Part of a small language model's weights: 11 layers.
Each number is 128 + 24 x the weight over the matrix's rms, rounded and kept within 0 to 255. Layers, rows and columns count from 0. Numbers have three digits each.

# layer 6 MLP up, 1152x224, rms 0.084, rows 370-494, columns 0-111
175156144123116105119114165126152112093125125098135142138105168089112111121125108077103135150110129135129114112124151143121106128141147124136137122117152159126121177142136125118126134151124103111129116117142122160177093129155136158143126126158137150090138089101144139073156118162139118118134093080097136114126069119162095164119130150107
163155114120165132133109105119126183131116151138116109122167113130156079122153118187111153122105177119096162128074117138085193055173144128115107162111123079140137137134167152093120127151161151124128134181135136128110133094134155085150102090149153119141136121086123143135114141104158150108093135146143123108126130138108123117186138117131
089119115147126145110142101119133127117136145123099117130153133098105104121175148137128138129142157109105119125147131120107119096130133124133163178129134139117096103102138154168119135135122120127123143110108104148140119115136111125129192159152135150181127138163151139139118139120151157153071109137129106107153115126162087132132120124181
162136122130120186138158158138160121116122105127111130140170082111141135119152125101118104138117132143136099107121125123131118146124158121117116094105112121156131115084122126118129135129085152130137135078130111125128160100131071145140121132110115160144154107126109071140109104088099154111082121146123138151098107116115135134141151117130
140127117140126133161110146168135142119128107127121116100113114126145103138181120131116101154133147126132131155077150135146119138133109158158138153135125125158143141112134118145134138148122172124155110084168090134133151120131143097142141125122133113119087118121100116108095102095133155111135131112118132144110103069138109147137121129109
120149079108110155114159138118131122100115127126073115101140123143116139131105108155131089115162168134152153148131144108130153133109137135133127101157112134170138146131129116107132116109143128109162120155148124150160124169148093121145154135121150126110097103157145115122140191134119133158117127159115140144117104051146118091098113144075
121145125094106136086139141175113090150133121103153125131130096133142175144107131141160142120123135055140107090113145115152177119131130124146088161182128128125125109146156155103118115125088109155164095108116147138139099130144151157113145101119136111128131127097124125100128132184122143110128131134130125115116126141118133080135114114149
133108132119149132124131127143105106166118125095107152124114140161141127079132166138121121129142133125137128110171136140142147150102134131141127106140134145122105133103113152117121123112128114157164076156139150106121109139135125111146087086112114120083114150148116118109129144151101116162130116118104103130093139125174144132129153109108
139138114110134115130111165113151120096117136170136133085165156098136124133121097120106111134157131120108089104082140149129115136136157148112133147118138099132089093070124121074139145137118149128112066090103126096097102168124132147116172126167182122159115114129116153080119119118147122130120143133127096102107100105128103123101108115107
149128130145110149127175151143117118136153174100124096172155105138165092107115101144122160155127132145125139145143089086179159109129087097128154119086100121113206158087118145113095143124100111139110160126155119127080182112132080100107119138134164161096115136191093147098104126134098162133139104108101155085140171130099113181129128147097
128143139129134099135106101109194119114153101134137128164124063105135121113117152149133089122127163171149120118099130142077143110124130123115173151131114089084108103122093150166140111119143173145162066115153113135110108145145128109164173145110162134163152097156097146083072141112119144165134161125167146095142131145141111127133142133124
150108142165113092151145140112129112118113118135084105104164135124151126146118100139146160154118070142140145121145110139139154092106122110104138106119104132098137124145107165112131156156138148120132131120132132122098107140127153087127147146126087120139138121162132132109138113147139152143096136113107106116115129087113112112137157146108
096146143121125140120179140118142125136141099102124093120113130111152124116105113152099101136126138106143149167089124145156132129122113139150153161149088082129118097126147143099169105114102136057133168148162111120149148116147119160120144132144165174189179106119114113134143102098111165129151163098107140091124100117112130128147163126091
121117097156160160081129114147144134144083140180071144144097191158111141138109097186151155035128151127112120125129132132112149176127154107146159109140100139111089105125167112108115134120160179143177109116151127079163108139129223071115105095117128143214125157152131141106118090108139119084145127113140116115134121098133151083126129098141
148114119100159151134140127115130159148166120120095114100150127100125117074109094140151134095137117122170165137118132142125151127136105121147102145168140128129078106155127120149148134142112154138134105171127149126137114116166134121147147094120158124159138091134112135081159099099140152088118130124104096095103123133129107091070172131125
116091145122172091089080122108138157085167134167118145141117095136088115167146129146121091113111093164152130072185095108110202113110152181084093077147168157083145184163161121158123171176126129134090130132172114151120128103168180152102109160101074135115119105117134155081130144135153135174140144097133134083115122136119152162103131126071
122160099129123150091113159139116173102177136153163120160139135151131142102159096119120121152150124135126092104124129153114157129112141154119138101144148119145108131106128115129147125132153125180119086160143118126115133123123131175109132121116134128136162142143138092126114114115115107131114091130117125116141124123103089090172087118106
086134116116112154149148105198133080128087143142118126173136118077104128120127158102128143132135109115092173148068137127127049138146165137098141149087122123151143148099122166128077120170134153112129161083122138138151125149107128085121123123122179110105153131102140093155109148160132141154137148089121141156125116091120127124095116122143
088092146082148091116093088134131150135133107151112134170152158116102095140094123135085122125163127164102125107079141144073156153134139113134143155099133107150118138150076173079129150113103140111078086114153140137141139122135123106109141151100105112163209132154137154077106127121125151142104131092105180084128079067111166142096107113059
134132124101126113155129083146113089133129145131131135143117160130169140204104078108094147085127136127111097139130124109126123086141158131118121118137109127106095125151145155101159140178141101150130120143126099143088120116147141121130157120155125122112085123163120112140137104123105128101112099125117128076154135143117096098107074144113
150097140143116155118170131080098142118148120104116149126129105155133132133149124073114123097127131139134150152098134139185116142119107130163124121128160155118134105091130103110121132130178129147154169122138126124118131131112216106134132131124107125138125092120110123151129140092159088100117118145118130140129119123121098122135157140139
137109116107156107120145131124104136133112134111120118114115133110106109110103128130140111107125097110158121117103127162132132123139091132118142173123116114171114105139115114139161109127126112118154101131124140163141127145171107120187124103147123116114114128138109105118100112124136125115145099104124094103138102089149118149104115115127
122122129120105140107135105119123115137108188104172120148114100098122139100130095106165163175110157107107127144145121121127058161119102144141119125114132167137152110089104146096121132118103159147144139134115131113122112120144148170103095149136132140145133127109111137107128139124101106126100131112144104114139140101139125119151132153130
109142120136163118157123093146146099094179109136117161086135150158128138153138126114122151117098154105183130151149122117098094105148132156154127116106061111117142126095139105144138152124122135116174110112097120128126135166160112102129129112158133125107092129129135112160150162111097080118161122101150122105149137127156119078131126122139
083101125149103125195190156120141109194147165111081156117177147118147151112159103127143144104135096107135156132121104116152133143144059120140087164119128124121158195109109149128114126115154160081121122144115127123135133122151144098103107116148125134109088131133150141119090127138134183164140133141145140130108151104141194161126155150180
134110150088154093108124134099088140117127159151118120126120122143108149103107101124087124166118112130161146167113132102116095129134128145127119145113110097160167114138122155118149124134075136153123115109154130163129130142141129108108101134149165122124162143142107117102116124140111149120118201105137139148160107095117134098117109120110
131131125115099171142135165131125138094137130114124138092149117114103135099121106128163091110112131142135144119108134132128116119099127081146128086113129144124125111138116143112141141113110114170141139130151098118152084133120121108098131155096092173131147100116132157128106160137127142133149128130133130148103099140115110135158131139152
133130096154095136141108144162144129103154096140153130114150126123094119113172152146154126093114090129131109145101162099116161153133103130179141142142141148078097139146180113115095131119160117141157094102138167120134168107142135117154131135139141165160150122140135129120098107100130138125115112131094109135138096101137137111167169125105
127092151068137157142109161118131112170135128134087144108143143142140132153121117136137132135146137160124150143133129156104107138166122120120106079113113116137132111134145112153154120159098138119121138124126107125105122146154184143099160107135118152162127128147126119105157100126120137133141101119126128109139076094151101120162137142125
166096122137094129093150149152201142091111139120129133081109104109126107144117120093134128059117124139185157125128162083111153111141136103111106136122141171123120099101131110162106156154126121124167148141141134164101159089107115135167092116132127140119113128143116170111116153121146104185106108166114124111103138117176131130115122139119
099138165154104141095154100085132073163141112134141113117138132169124147096135130148121148053130123127132167113148136127117133156102194125098073134095058146114125145136156107125131174166091141117104139146142132059201099092137117124196120097119127126129178136145105133146098107117162170130151109116099171088130176117166152120185159127076
122161139173143122135149163119130158176146110091089166159098088118166096130153151160131135132098098109119144122156148126155077108101135125131160117143079129095149163101126155172124134136124098140164116113112143102142126144092131162147108158099125141104172098142163108132133106159163157114133139082082111133101154135069136113153112171139
123164149131128156156130138123170137116120183140179137105102144085104146155110085104138133126098143069144068107147126098113073145168177105134112126126119134168088129129134150081113143158093155172151123110109110145123165095131129144103101123162118109106148130101097127143097139187131104116134099167121154159155172170104138132141153164125
116113130148124168166179151128155159141112149111132130121161121129138148139123082134125099108115163133111136103174146108161143103142142113141119137079146100124126133124086179147112111117134120120165151129100135119110147127131154100105154124139114132133136150116103131128126155106103108151111166108158102089142113121096100093113112132091
111124111130124160119138144140124099130178127121146067119167118132120143162131144128166139161108096112142131125111149130188154108130139110124133117155151132164121120134109113125137127114142118153152091119134132140134123141131128121091146138114138136131146136120081112153135137190150131127120155093135099159085115135095147148152137144171
139150135150118127115144169129156124130117145113042166166121206108120151162128116101120098148124073159103098114153150127143135133112150117158139085130127085124152104091117135167119145128088105171114106140089151148159126120112163117093098092111117144147150134145117173080118164127127118112143145105124094096115124107103126109117149156165
138147105127135165129148147146119123104128143097074148122105107133126142122093147116140133117100145121151118146124099080142115133140130095154133103127120167122104111100151123115120128095101117136128113180135095136145151116155104116151165095146130106128121167134115114126123130142121077090116128117163112098108127126132128131126198138158
071125099133098137129124145183141159142120106148127094147113155063150138148106084148133150130078093149125097156137167171128099122104151126115152127085112129081180116080122140135120102120091162153174165144125127108075140111194137118125137137127158143085091174112115164174055135094132086102157148102114115124154113175143150126121141121152
180123121167094122145122131120143096135109148128154143171144152178137132102106160133108127092134158100118185137149117149114114097115116113113137152112089095128121127104106116122161118156108121146141079132127082126073099117172120096115153173117133132079136088125133119182079137092131145108146138112145089091111132137122137155126123093140
109086134094115110133096070077128132116161152128142111168108140117160108088199110152173151137080138119105110122153136130173148136145159183135135111123118102099085139112163164100141117096164107128122117129150105138126148124160141143144146096156085157149135122115141153131126128078108109158132171129149141131130184154131167145165137130166
138123115112133158124124158071111151103151120155092114132107061112124146125129099136160133120123090151090100115157133134074078124155128125108109130111122128136116125103137138116140108154133190113073123134109109082139152134134135113154091098125089111152185118146153129119103153128142143127146147152158101116148138129135118109133106083119
128132173106149128124111135155167115114119094144107155094125111149162105121110134089146171139122112115107162139102141112134128101141141121103118124144155131164129149167131112122116143133140137131117150137167106150091116088153109132112154127135102115140157147153127129114109122133134136131116097111113129141111109133107130123119121103098
144110122166117069124130102124141154123120133135119141110173115126100060140206113150105107080126102123168089173107117079135096153132127163131162120068090153146122149106113128214127180130138139101085106106108150134133127131120164147143113150161130080143102113117089106119170146109133138136125125166095099090136180108137099148131135175092
096098123122102146139121123135134164150123165149105125129117128126128152121101151136105118130159105098156149140136125126159162128148113131098105125151140143137132145152184122130100108141123117131103153107168093151146138147103125125106145149147099128134144121109135126112147126125147117115142161115113157134103083048126136147106149108117
127107171124164139108138137115109152106192077112127123168134134156124118148146120145076106122121156166122173122103127094110152098089127130107108120114193145146118131092100131110134128109148134108129141145120141136120075126115120134162129121179140100135125123155128156080131104126139127144134163154115146132099158160150141100111154079125
146108157154126129125122120144152149123110154126154078131130095125114151123132171120142103153086118142128071138112067125166169177134134117144160169144105140112150088147140143161129099080117100118115120143121158131170096118150125121118125123120123120113095161125092122166129109135101143116147121069123104076128162121130079137134137122115
129106133137125174147153082126069160117139086120141106150141149064129103100121166152106138111133110127125106088173131149115141112124123128139090116129152125094132162094137133130097093166120151131100107118178123137091113097088127151146164174156113120175065131138109114126160121137144130160151181137152075134124102142083134124132138134125
093108096156139129101172159182116132154110142151082121145152128171133109151114096139115144158128072184132136153159139129117127106124084130161117102121120119101135114167115153139106143175150127100118128169124133170147150125148144115123127101143192112090154138142119068074151104121070064138111095124139125100099128171106124137123101158142
109084103101147137177107117174146111116150140137138086116155133142160173145110172098111127135133131126125173147109063121099158130130153094100123125169076118120120145139149116121157113162132165129116123109113117140088137147141144144113079074137152164134185149118105155199113089125166111168127115125122160141145087115147118102121168133107
081137091094114119121135134121166086102110151097126144122115095071066142136106084178133139140143128107127121117133151103112102124149098141165089122109126156105153097170136112117125117118124075137138124161137115113148111141123126111128126090137163154095114147152112119124105154099059154160147147129152135121169096164135140134149084134132
135126106149124112148165117171138153115118125136106093137150121127106110123143143166124172136138116150134158123123116126112118140138110131110127144123158116148085098137140092122099116184143121087129122103135142117146123107135135126154136109113146108132156109077186096107097130136127155149093099097179104130128108085128074116109128158151
111115098159108137120108144117104105101104101147129125123131134093124133125111130101144149124183149093136120120096123090106148155135104096136100131191119119140115097190148106117124140151099130136099116186104150086118136168170099084139147115092088106151137117142059112093089082086100140135157146156124136121119140161196138142139148082205
137146158163161101138090133102083144152111097122076088106155150177134185147123116142133152123132125134126093126119113157090130127132118150091134101162115085107103124102129134128152136137155118092108127146087123107171098122112068155123128143107088169108072137090122136113133121110104124117097118119169134111117151144122100114138129120147
159136102154148120155131123180117144151132142108115107150135158126123121080103123120163159158143133123104151097119153129087106162112059097136116138160122155137154096167124155107111129141141158174132144103122139106086104148139126145101099127099112124096138134104077121089133177164121140117094117131125122115129130108169124124139131119126
101149135108148157120073120161123205135124154105144117137095148142109068153148126119128160120118090119161102098140123143139157094090133161117117106145098136176061108157116110109169164122094100126121140154154128121163087092124190123097118137161120131145119122135119122132119180115111112105128106132084141126093136118114161115109111133064
145104102147114099118139123072129093123161098130108117122120170122114145118115130148128131109105141186106131153157121087170091128121116133115189093139161154140113147135112122083134147123137129155165145167137129132126142122106072144104126108142120105155102107115132101145112122137115160159122118112126118143136122085157152142126142168120
139078144199152158102106148093149117133164162122124126124135129141198162160103135111143142122119145134137134143146102136134078118140138150104150110138092154109130108092129132108115126152161138179150112088105125111144143173131098068129106111127105135159102101078120102127123093133120117130101150124110118123119157146123133104092092149077
121119127135154121109119158137132119165130131126087103108173149164122102111079084140118088150147120115136092089143089099158101134117135119164092126115139119152151129114106113149130135131117134154128110121139108151170141142150132121130121122111113119177145131128137123144138141166132130120174116121125111116129149110130118135066069122088
129171118092109121139129118073170138090130090147147116182085109172106110153099157138077160106104144089111144174122139118104111181138127111155094123111094121106139068057112136128138143109121162143149154116190143152149150072138132095109108115123182089090138109114127143133114112133152142118136123123137067101127122119138095148155107104138
119150127107128143145182137132120108100144134118126098150139125129117171132105148103142122123124143125116139110082125088154144104156130145137103131124136128194128127159113127100100123125111145126152126104172096140158118102122117142132163102121138119122132141146162124077129094105143133128088113165160140124153160121154125131122126120105
130148124133137088178103121148135155181122164121148094140201100117135137103183168109106129096141144139133151078136111111140111080140141140087163140154101103095125100152102130109180121101089066165117103075143121108123148139145138110138120164118137142114122088099102127149117102152092131115076111096110141115150090100152165111114136115103
107124139159131152100176155113147152143098105113066157110117154065147088199153183085137145141121115161128103132129137125110109130089109117098114147183079158152061106154148119141142153133155109130128135101148166127146134117129109116164119100071139139102115203163105144145150137124119162129135144083094080167130114157137142160116142130163
138112160141109186160113123112133133092121094128101172146126097139106129134102128124127088097134120141157141107132149147078163129089129148132148124121123154089168119139144079157105151105128100085117147127123158145120110100123110152141158133137138125094167109109067104213151140131133058133127109137117125122133112113173119170147150124177
147099146134118097086109146132104173124170121113131109052101115085159162140127108134113082179142123114106112106127096136140075094141126136167096136145126114163111097145145145126131125060088163157120098155107123115125166101136148128121194093163133109116102121128149154114130140139136136104135140110098149170128135098134130133110173141141
121118136145113177130111115107174126134142167144113150147112139136158142101114121121109090136144132132170123148109124147140124130121105118117135130126130099178076099083113134141164114137133121156121151072166139149127125077147082094090162127094128155096156167104090103133111094087120126065130116152152082143097143155108107166130105082129
111093151134131132133116132135075136120091134092136080175125105186113115136177134133086082118127117124112134119083119101103103108140136154125106132120101148084153136135158123173141131120080141159148172114124127119117153119129132113131147125161140147125128121098122115143102094138124138129130139108141166087138122154136131109101185148106
137119108082139132105113152130129131121149124125100100105130154101169165122140149119153101116154138153132150162088149128173128137132093123124121140113140134103127143121141149130133141135111124119113134147107124126138139101150143151074154113135129152153116133132145169125128123119143110121109059135103126109148130090127141135140148142116
099130180151135145110092095158100116101148081076126110113127094170128088151127105185095115114086133125094118143126118147107075132142092107106091102127119186133082142062125158127166078147129075204154138142131120111185161102144184131129117124138107086145105132100147092100151133133134184125142131085129120149088120136089159103151112137157
107066110159084141135160126063130163183149119155125105108205149089111133157138160159174130102152125099117158184086126132072100064109173097117125086091158125141148111091118102105145110126167088089153140094135153105103134128159177122180077134146150123123109086140127144152131112120152128120132123112127145118142114146101159125076099152154
126145122128149131137134137158106146169140117116129147140141122111118093132179147173154084144118113107131098114118150140125128123131107111123124109106129103123122104100144140126153115144115117140099117122122138154151141140119149163129124128122123133145123141126096108147107168147095120120118143120131156120145146088125131129138118147133
068156104129149119138109111173168100135068131156112123132099164065144123120108119098148172174143131119125114117116122108130100131136137121121125104152119128082107121140175143143145171110107137115132148150101137138147150137131095116179140118184089125106144131115111145147132091131123132160147176123100130153150092170134135155158164121125
146153122127123139157116134112133151113132138126140123121125139156167094141122137144109139120118173106148143111154136132091134147150088158111071139121073110130101151149120093137135144138161082144169098120130127137136178126174156071127140115144120095110168116125104123167132157116109152166108132127137138124142160118134134117152097102129
137128108138099096122127142136148106132113099160091142113119151135146104132150126140095156107111113087109140129129078150131134116119165121119125131160133130134132152153156141157122141142116158105118123133133121136163120124136098122108142103123152161160163097125107116157111128114132139099129139088102134134109120125114165140111124157100
126148131097142138114094135124149130103118102120114126105113078099118126106142115132119112115140126099137114130106124113164114132131155122104144141134146136142099123128130147140117170127089124140104143137104122167108124114151066099067154110142159153133152116117109132152137145142095114096091122147097145134154135130140139152124163121113
137130101129141133098138129135138133098114102102121113106169113098113153140177136125132112145142124158109135122161111092116119101130128119119146130119092148126061095106128090127158151145137151101152140133082118116161129110132111146100112100090138145127149093111142168139138112146125131175121127130130113120132104133144114116130140101130
148156108101159105109137113157137137124141142140131118131103111121150118161111129100143185177137125141160123106155071129162101172165095122125173119111083114133109099125110131103104131150095171154137178124142150165163116100145141081116106099140154101190154102122129141118099124109133143158147138143132144114077136136111130159066142108119
127146134133129156126176102095131122108130133130125131131102098129147140143158108147146114110126121125107148118107124117111112124117124117108130120141157137135114151114127111136150144128112145160153114124134153083142136124136129107122127100137120121132138162118088140106108124148100141107164119140144138107122139118117143126151141131111
110135159096103157163121123133114110174103154115110174125177138117137133137137132129096126140161098130144170156140118113097125093120109123108148143114094125140098097137168188113179116146104141115104104107113144150145155094149151110164143095111145152113122104087100137098095163111107135103143107114155130102089115117130146137120104146119
118178130101111162150099088104137142150175106165116124116145128105122096132156158119162128159114139145131127136092129100119098130141104138142159158126117144127096112135122132116132136159070119110125103144131123121124110094154126144091149118147146140125109120126135151147121123129113107127087139140123129137110118103135112142121100141120
097185134133128147130148178105123135109141133123094123165188144142184173108121085108156147096136139158123107154118111155150128092120113123084133162137094137095142127128108142192142104122112185161188124097148145071077087131115146128073126129125147122132119110093169152196159060095135114109140144135120126101164150113144140190148123130128
102142100128167140098094128111133128118141090149172141104104160141136123127144151124163100113087135132141145070133088095094143149111154115140112129106095151110094154152141148147118154164120143146125128127114095192139135128137138080125148121092144109110126105119102157166115112099142125152112110157146133128132137122127122131136142135161
126139131144102134089131150108155131089112087161134117133129119118152186091137136133139142118124124063116131089153126098157134139167177156159120090145191129120121108137149148073113179104108107068121123128123099144113121146133159124117086135133151127121112129121139114173089125098094148146122102185109133096144146155136146136137125156116
126091083135109135120145146149142113157172125124127111114126138111141097107127137139128125120129136111089127124111136140130158150098157107146132120089094120151171140122110130149107132121128098109102131108129148172123137133132121128159109144128145140156095148092136103133139137133094132132115127120120120120113117134129120177127125141114
119129114131124159113133142140132154150116130124125120124148126102119154121116108147138101147120126116150130114111136128136136125133123139143105104135110134139132129127105078123154138120124116120133125111125109125069132133119130143098134148131143092132148132113129125126119104102108131120105116149146138132145105107122118106133100133153
133117126126119137155163108102087133129075170143114131127113120127138146139123097096157106094153108115146118153111133122149086134110135172114113110126113079097098096168068136153132112130125116141149154151169107141147131120117095091118140170118123147125138113141135132143131139085123139137131165138133116102139170146155121147140168112120
089143095124109116144145120122124099139125134100101103156139123143120129119169078151118123150161116101134115142094125084169121163134103098135090101154114155115099120128147122080084137107130159082101180110141145086159131147176123119107104139107110111109134169130132147148135098127174099121104139133123122126137164132130176131104143128147
101109133144170113126161121118089145085105122077150168152171136122124121124136126123097145131115140090150133136112136181134155133160165135162114144119117124156147114147086168138154151145129140117149142169110129112114170116132083114151151153161139081143099149132103159114108109160117102147115078164110140136160093120122132103132179088116
144143133140112124102143157106127144126135098109093109137123148123104151150112107123123151124131105153144107146126138134140110145143176111169125109096142121150123149110133106110082132134126095175101131127115134119114139145134107145125127092129158115106129152140124123127146157145137143128154166134135128120107129114116134126098118141123
126125127116100105137085135153068122132185093175129097131132104066107121125109083150161163146099165130113123116157126109080122087131173107128108116090095128138133139134119141134130144134184114186135139125105161145113133118120108124138113133146140124122111138117091132131134178149115146159106104147153150167101096143160118161165147154131
129105110153128120129109118119154158162110129094125077119140162125122113117152178097121147145108125126136136101176120120117126122164123115151129131107135102119097117200121135083138145132085162092142117090125154127128132157149113095127104127135114135100134102118108167088080121119142121121102142065088167095136157132155147099160174131154
171198102134139077134162122110163105132150103115169075081152114125160120127152088105110138130128127122121153105096089122086134180120157160123150131123144148149071072126143117121151141116152148140124157120130118133114125116132124133126144144143157145116137127119101168143132101138114116128092112163050152068143132152180090147091155114120
105125121079116118093146110124138126120169112139136119118116110101111138181106105137102087134126158127125115119088120163105134144119094117121097133120140123128103102106130155135168140140114134094153118126116127128163139102136139131159132086134150168111122150144121163112153141112110164117131166146121136141118119135118139081125151129107
056132105108157121092134165116154137120123150125133139127148114099107101120133121148144147125127121137098097121166098152103176142126096171197154143124130127085174114166140130089116146126146145185114140143125123153120182131073129139145156126123133147146127119148154123145151098103099138151143127103111105121118093133135128157107159108130
156130177129109124136095132117144160138133144110122129124122119077121125140094141156121133155103118150110138192110116133106128130138121127097171064103129130116134119079095163142164093121109109192112122141164139086141111101127163128141140132118147088106150117119157122115178082145130137121155136167133130158088154142096114098168099103136
102149131138131155108124141126128150133105138131146152155133131150110129089162067119130122080145115131177133121112130129154121135147120140125172153145107106135141102158081119147110148126154115125131151138119106088157116134141160075134111128124111136128125165153127146172145132124139109106129151124166090147118128116130112140130126138098
098146123158095113156104156136122121150143122117112097124126100104110131115138115130132114124134128145099110057146128109150087140142113157115138134100120132124128107106152154134120115139150134084123144120116146116132123123136107161109129134128130141124108121123159123128095151122094104140105132130085118108154131123138111130124092140158
149128181135116102158120149125131142145137109135144115150137137132130131078131111122106133116139145130118138126125114139135102139129148114177133135133124152148106121143164144115133143163105122134129124157131152133133113127156122117134128138131123139127155085103146128167110100131114132152129095122133177122132094139165116155123133132136
129076146133123123116146159159133104091155155129106155134136132095092138104158132123159152131127149085124141136122118117147109106131133105146134141145133113156140178110135128114140128062122142139141135133134121121146145120145121109129138118124169127148132176138089120115136127128087158147131154141134097125147119155157120161153123105137
112142090088132126153151154120091108134107103131063105126118183181100107129130120173114194130105134147173153125122072146130119169155097111094122139157138115107167154144180126097141124154091134120146167191159112106149117124157145091139103121111159143193125127124140142099106139144114131132102089116128187126145126122135117119139128139123
167111135093113113131085171109100131172135151095107134148117129144115115132128115122123127166162105090118131109155128150104133134088108166103133152090102109102117083106133174107129163117141147166146104117083109098103100095114162114129133125140124140126116084104135115148098157133109116110099175088107136149091143159110137131153104137148
140155123109136146130169138194112117157124133089150143124160171109142099070098104137129099142155134121116153144113119154106188119114163124153116092116151085139148123122056175105137147083081181098114131129133128160151080122123152107113098115181144140128139168166076156140151184078149143101088135142148135116107140067078094160134142108162
130086111132158095116129138080146122140141140128105144102128116098153142144110117111121167102088162150140087115101155121130133136100142127112110159163139148123129107115111143129146094126116113150165148113105116162120115146172133106132115127113121117122111113091117173131102142140130152124142103156131103110150121148100117091169153147132
131112128147130113134150127153122110116097139150100119144124122126141140159138096116114110108115126130109131124116140122118132118126129160141111148136129112086113131139122154105143167138114129148146114115119128131136094135133101108123111134130150120134144109114126141149140133130134152144126126077099111116141092131132131127120168120163
132128125160125123074118115097136160145099128177116113155111157080123174152128127132141123125127116115101096104104129103141116128133112133095147114114150127138103161113120152087122124148115125167138117104108129178146095134142127137126119132138132112113114153153120144094141135095114118118125148157136117120163129089138093099129149147109
169152097156132152099167132086145109121153120161150092109081124112141174174083159110115108120134153112116114104138141156106157112096107125149127112152136118125117093178134092097082134164102113127158163141124174168138130090114086091113120129138089102114120140130149127086150142140116118122170082153141123121135154133139100108116110130113
169142104174093101139141113180119108169120142109114123137100128110119149163130151131090119127134121104116107113120142113129130133119133100145103156174139131128157143100142114156116151113131173115132097096126105122112122147179072129180104174160139134123141094122133104119127126119142128168141144123108106144138147122131143112123158121132
135090164127123128136117114120138096118112148126124141144108128120171115101119148135097124128128133151136116171102089110148136100128132141085137100097148158164151152112131153136136128125115137150111148133156121134099127138105121082122137146131081130099146165145164140124140099111095122131097141151113141130137149131101150116126128120146
089140150141102143144130119158122141166132163136099117110102138118128078129148137125144114131116127120150144074135141148058108077116134117119159141127111152122102130141175095185151146157133151135134096133096101130148102115156146201133130159177154131105164113106142161150165128136122097084108100103133141091088138138156169067142123129147
185096153144159079115148142167105167166136168127169085098142099049100123122141148148129182148123112117161164113125193103097105169169135111136171160108096097108112078095108179098123107150094141086100119118120108146102128121139102131130159147107096124147156149104112126114109107090109107081164168112136185139086122158108140171121107142073
112106111129213106082179134135158119118144171126117114155179123065139162126127126100148099066117128143135107146133106151086138130134152099120127149120137149100162116171105132138177078137145128103166108171095163097120163101131138150151128110114150115127122153113142145074105101085149140096117113105101140081135148118123110119148112136124
117132132111161129118119175128139134125119134117154111128110123144151099138122181142138125168074111118111121135140156120122103174119095167153114088120118126077095084111122090150204130121094149082130121146114088091145123136111170119085093139171106153162162136128156120109149102178126159105113127097126128122120141139148082138084143075132
133128129134137127119125145174121163136149137161150102113162147124092114122129116108112114148083086123145097091115114114118159128151108148167181126129157125113139140108169130125128136160109098120132109139115175090123118111145118122183129147141075119135129150134102155077147121130152120164151119122142136146143161157098104126106120137137
108107106122118138134127110113108099114102126139103142136094106153141136132137136124139142108125143149148139144135123150127098114105132133136099130131116139113137125128105107127129127139136132112145134134110119097137123155132125134124137100125131134145161134119160154147134123105148150103104118103131130109121111124152126153128127147136
133142153117147112085132125108129150137132170179100086122111125076136118148114138106128080117145149132132123111112132141146138189122128125141187126108107122139158112144158158091122116109132139180094147141107091154154139085117129141122137118136121147133128145120155111144122128119100144123120105142154119138120153111159132139109084158147
108125146124118113155147144145108122134122161115102149133174135088102077111150101142128096107147118138164059109128130152111141158141124131137122151108141111149131105095148147160099124133134136129116110128100136158155130136158149141146152138100147074165133126135125109141130131107144097124115126138131149129181131116139088149119097141133
124107103124122140145134119086118121135145125118150106107105118093121121100117152164108157145143117102128113091122146132140142152134143154177101111120128108127167109110176131101080172137143141146120146122131141147134091141158101106118146124115121118133117082127101080122122139135122124142135142072146147138114154203139083112119123115104
157118148136138111135114115149127119104096152136117167117146129139153085141130116116115190137133125130133118139148128134127132142155148133129105114113123139074095147112095104096135147163138137112166119146128113099121130156133135136075145121119154144108109080128118130118125126111142124118154130082128126107127116093152141129122166123130
134117108145115149105114078113163145110132169081127095070101116113137132119143129123141095142125160121145122146156157142118099178091173090147079123087084120106096125110188112133117138137142165147129108103106130091111154181091103122117143134180118128127117121130165103140152114148135123131170127137122130138139106098114132104141114134106
132088113169124112140198144139120124169120126138120143148180131144141097135130136154117157140138123157152134165158116094137128109076097110114138138124121102124133099101107172163121086101123135129113116089165103129177125101131128157154121096126143130134147134127101093148111149120166141141111063109127132092112087126096086156108123112145
132124134138104155097107094151106153120130100114124110149125119121144106144119098125126176110127087112126135178116099136147136153133123088118143111130126170131124103060158099131099096118123164098085156121154096137120099168140111141165149117168136131119116123152177119125111084112128112157142153132164109119111155166082148133092104157107
149107048115190170140108110071177079166111115111124136122166101137113106109157095117148146092091120070132102131150136126142128165151132095136103147109123181123126142117106134109138145135161123153100133115106093198103117129133076163164158187134108091107101069172150121120107080132104136123144080170137105138135136134157123156119133153157
102131065130111160098160146131144121126127124198112146141144144089113136157199139149181109102147122141132147124131124168094108144122121138135114160116115128079112116112102092161197104153120095120101107093132111125132099149133137115090075138141165142139148158088134135117096186140167126140084158064153115105142095118115123102122153070135
129164086137116105101151108184153109129117135135141090116167058140121176159109152125123099132123122156126161130155146165087131117135133163097124133149154129095114135141121120128106167116133163077156109181141090106149122126115103164136135103165165123155084175129121115138127153134104141135108124162150120129128129139128129110099112106101
146119139114150119140126147068128153148083127121128123160148159109117149100158108121143088131102129131175117131096112129098150063109117121150072085111099139104142154145082140140107138160143123115155126112080124153156130143173092096125125143167149128147106156056166119156095113103191093147121139123165103125125085125132082105147140148096
147115187108108152140123119126115145100118146142153143110121125167151138102134107133145134144142142103138145167140135111139135106122119097128129100122115129124142136116137148150099165136134157138099149162150110167128114129149131113116115133141148108135139131097133122121140120111108158165131135130159151131121157119157093135137134129138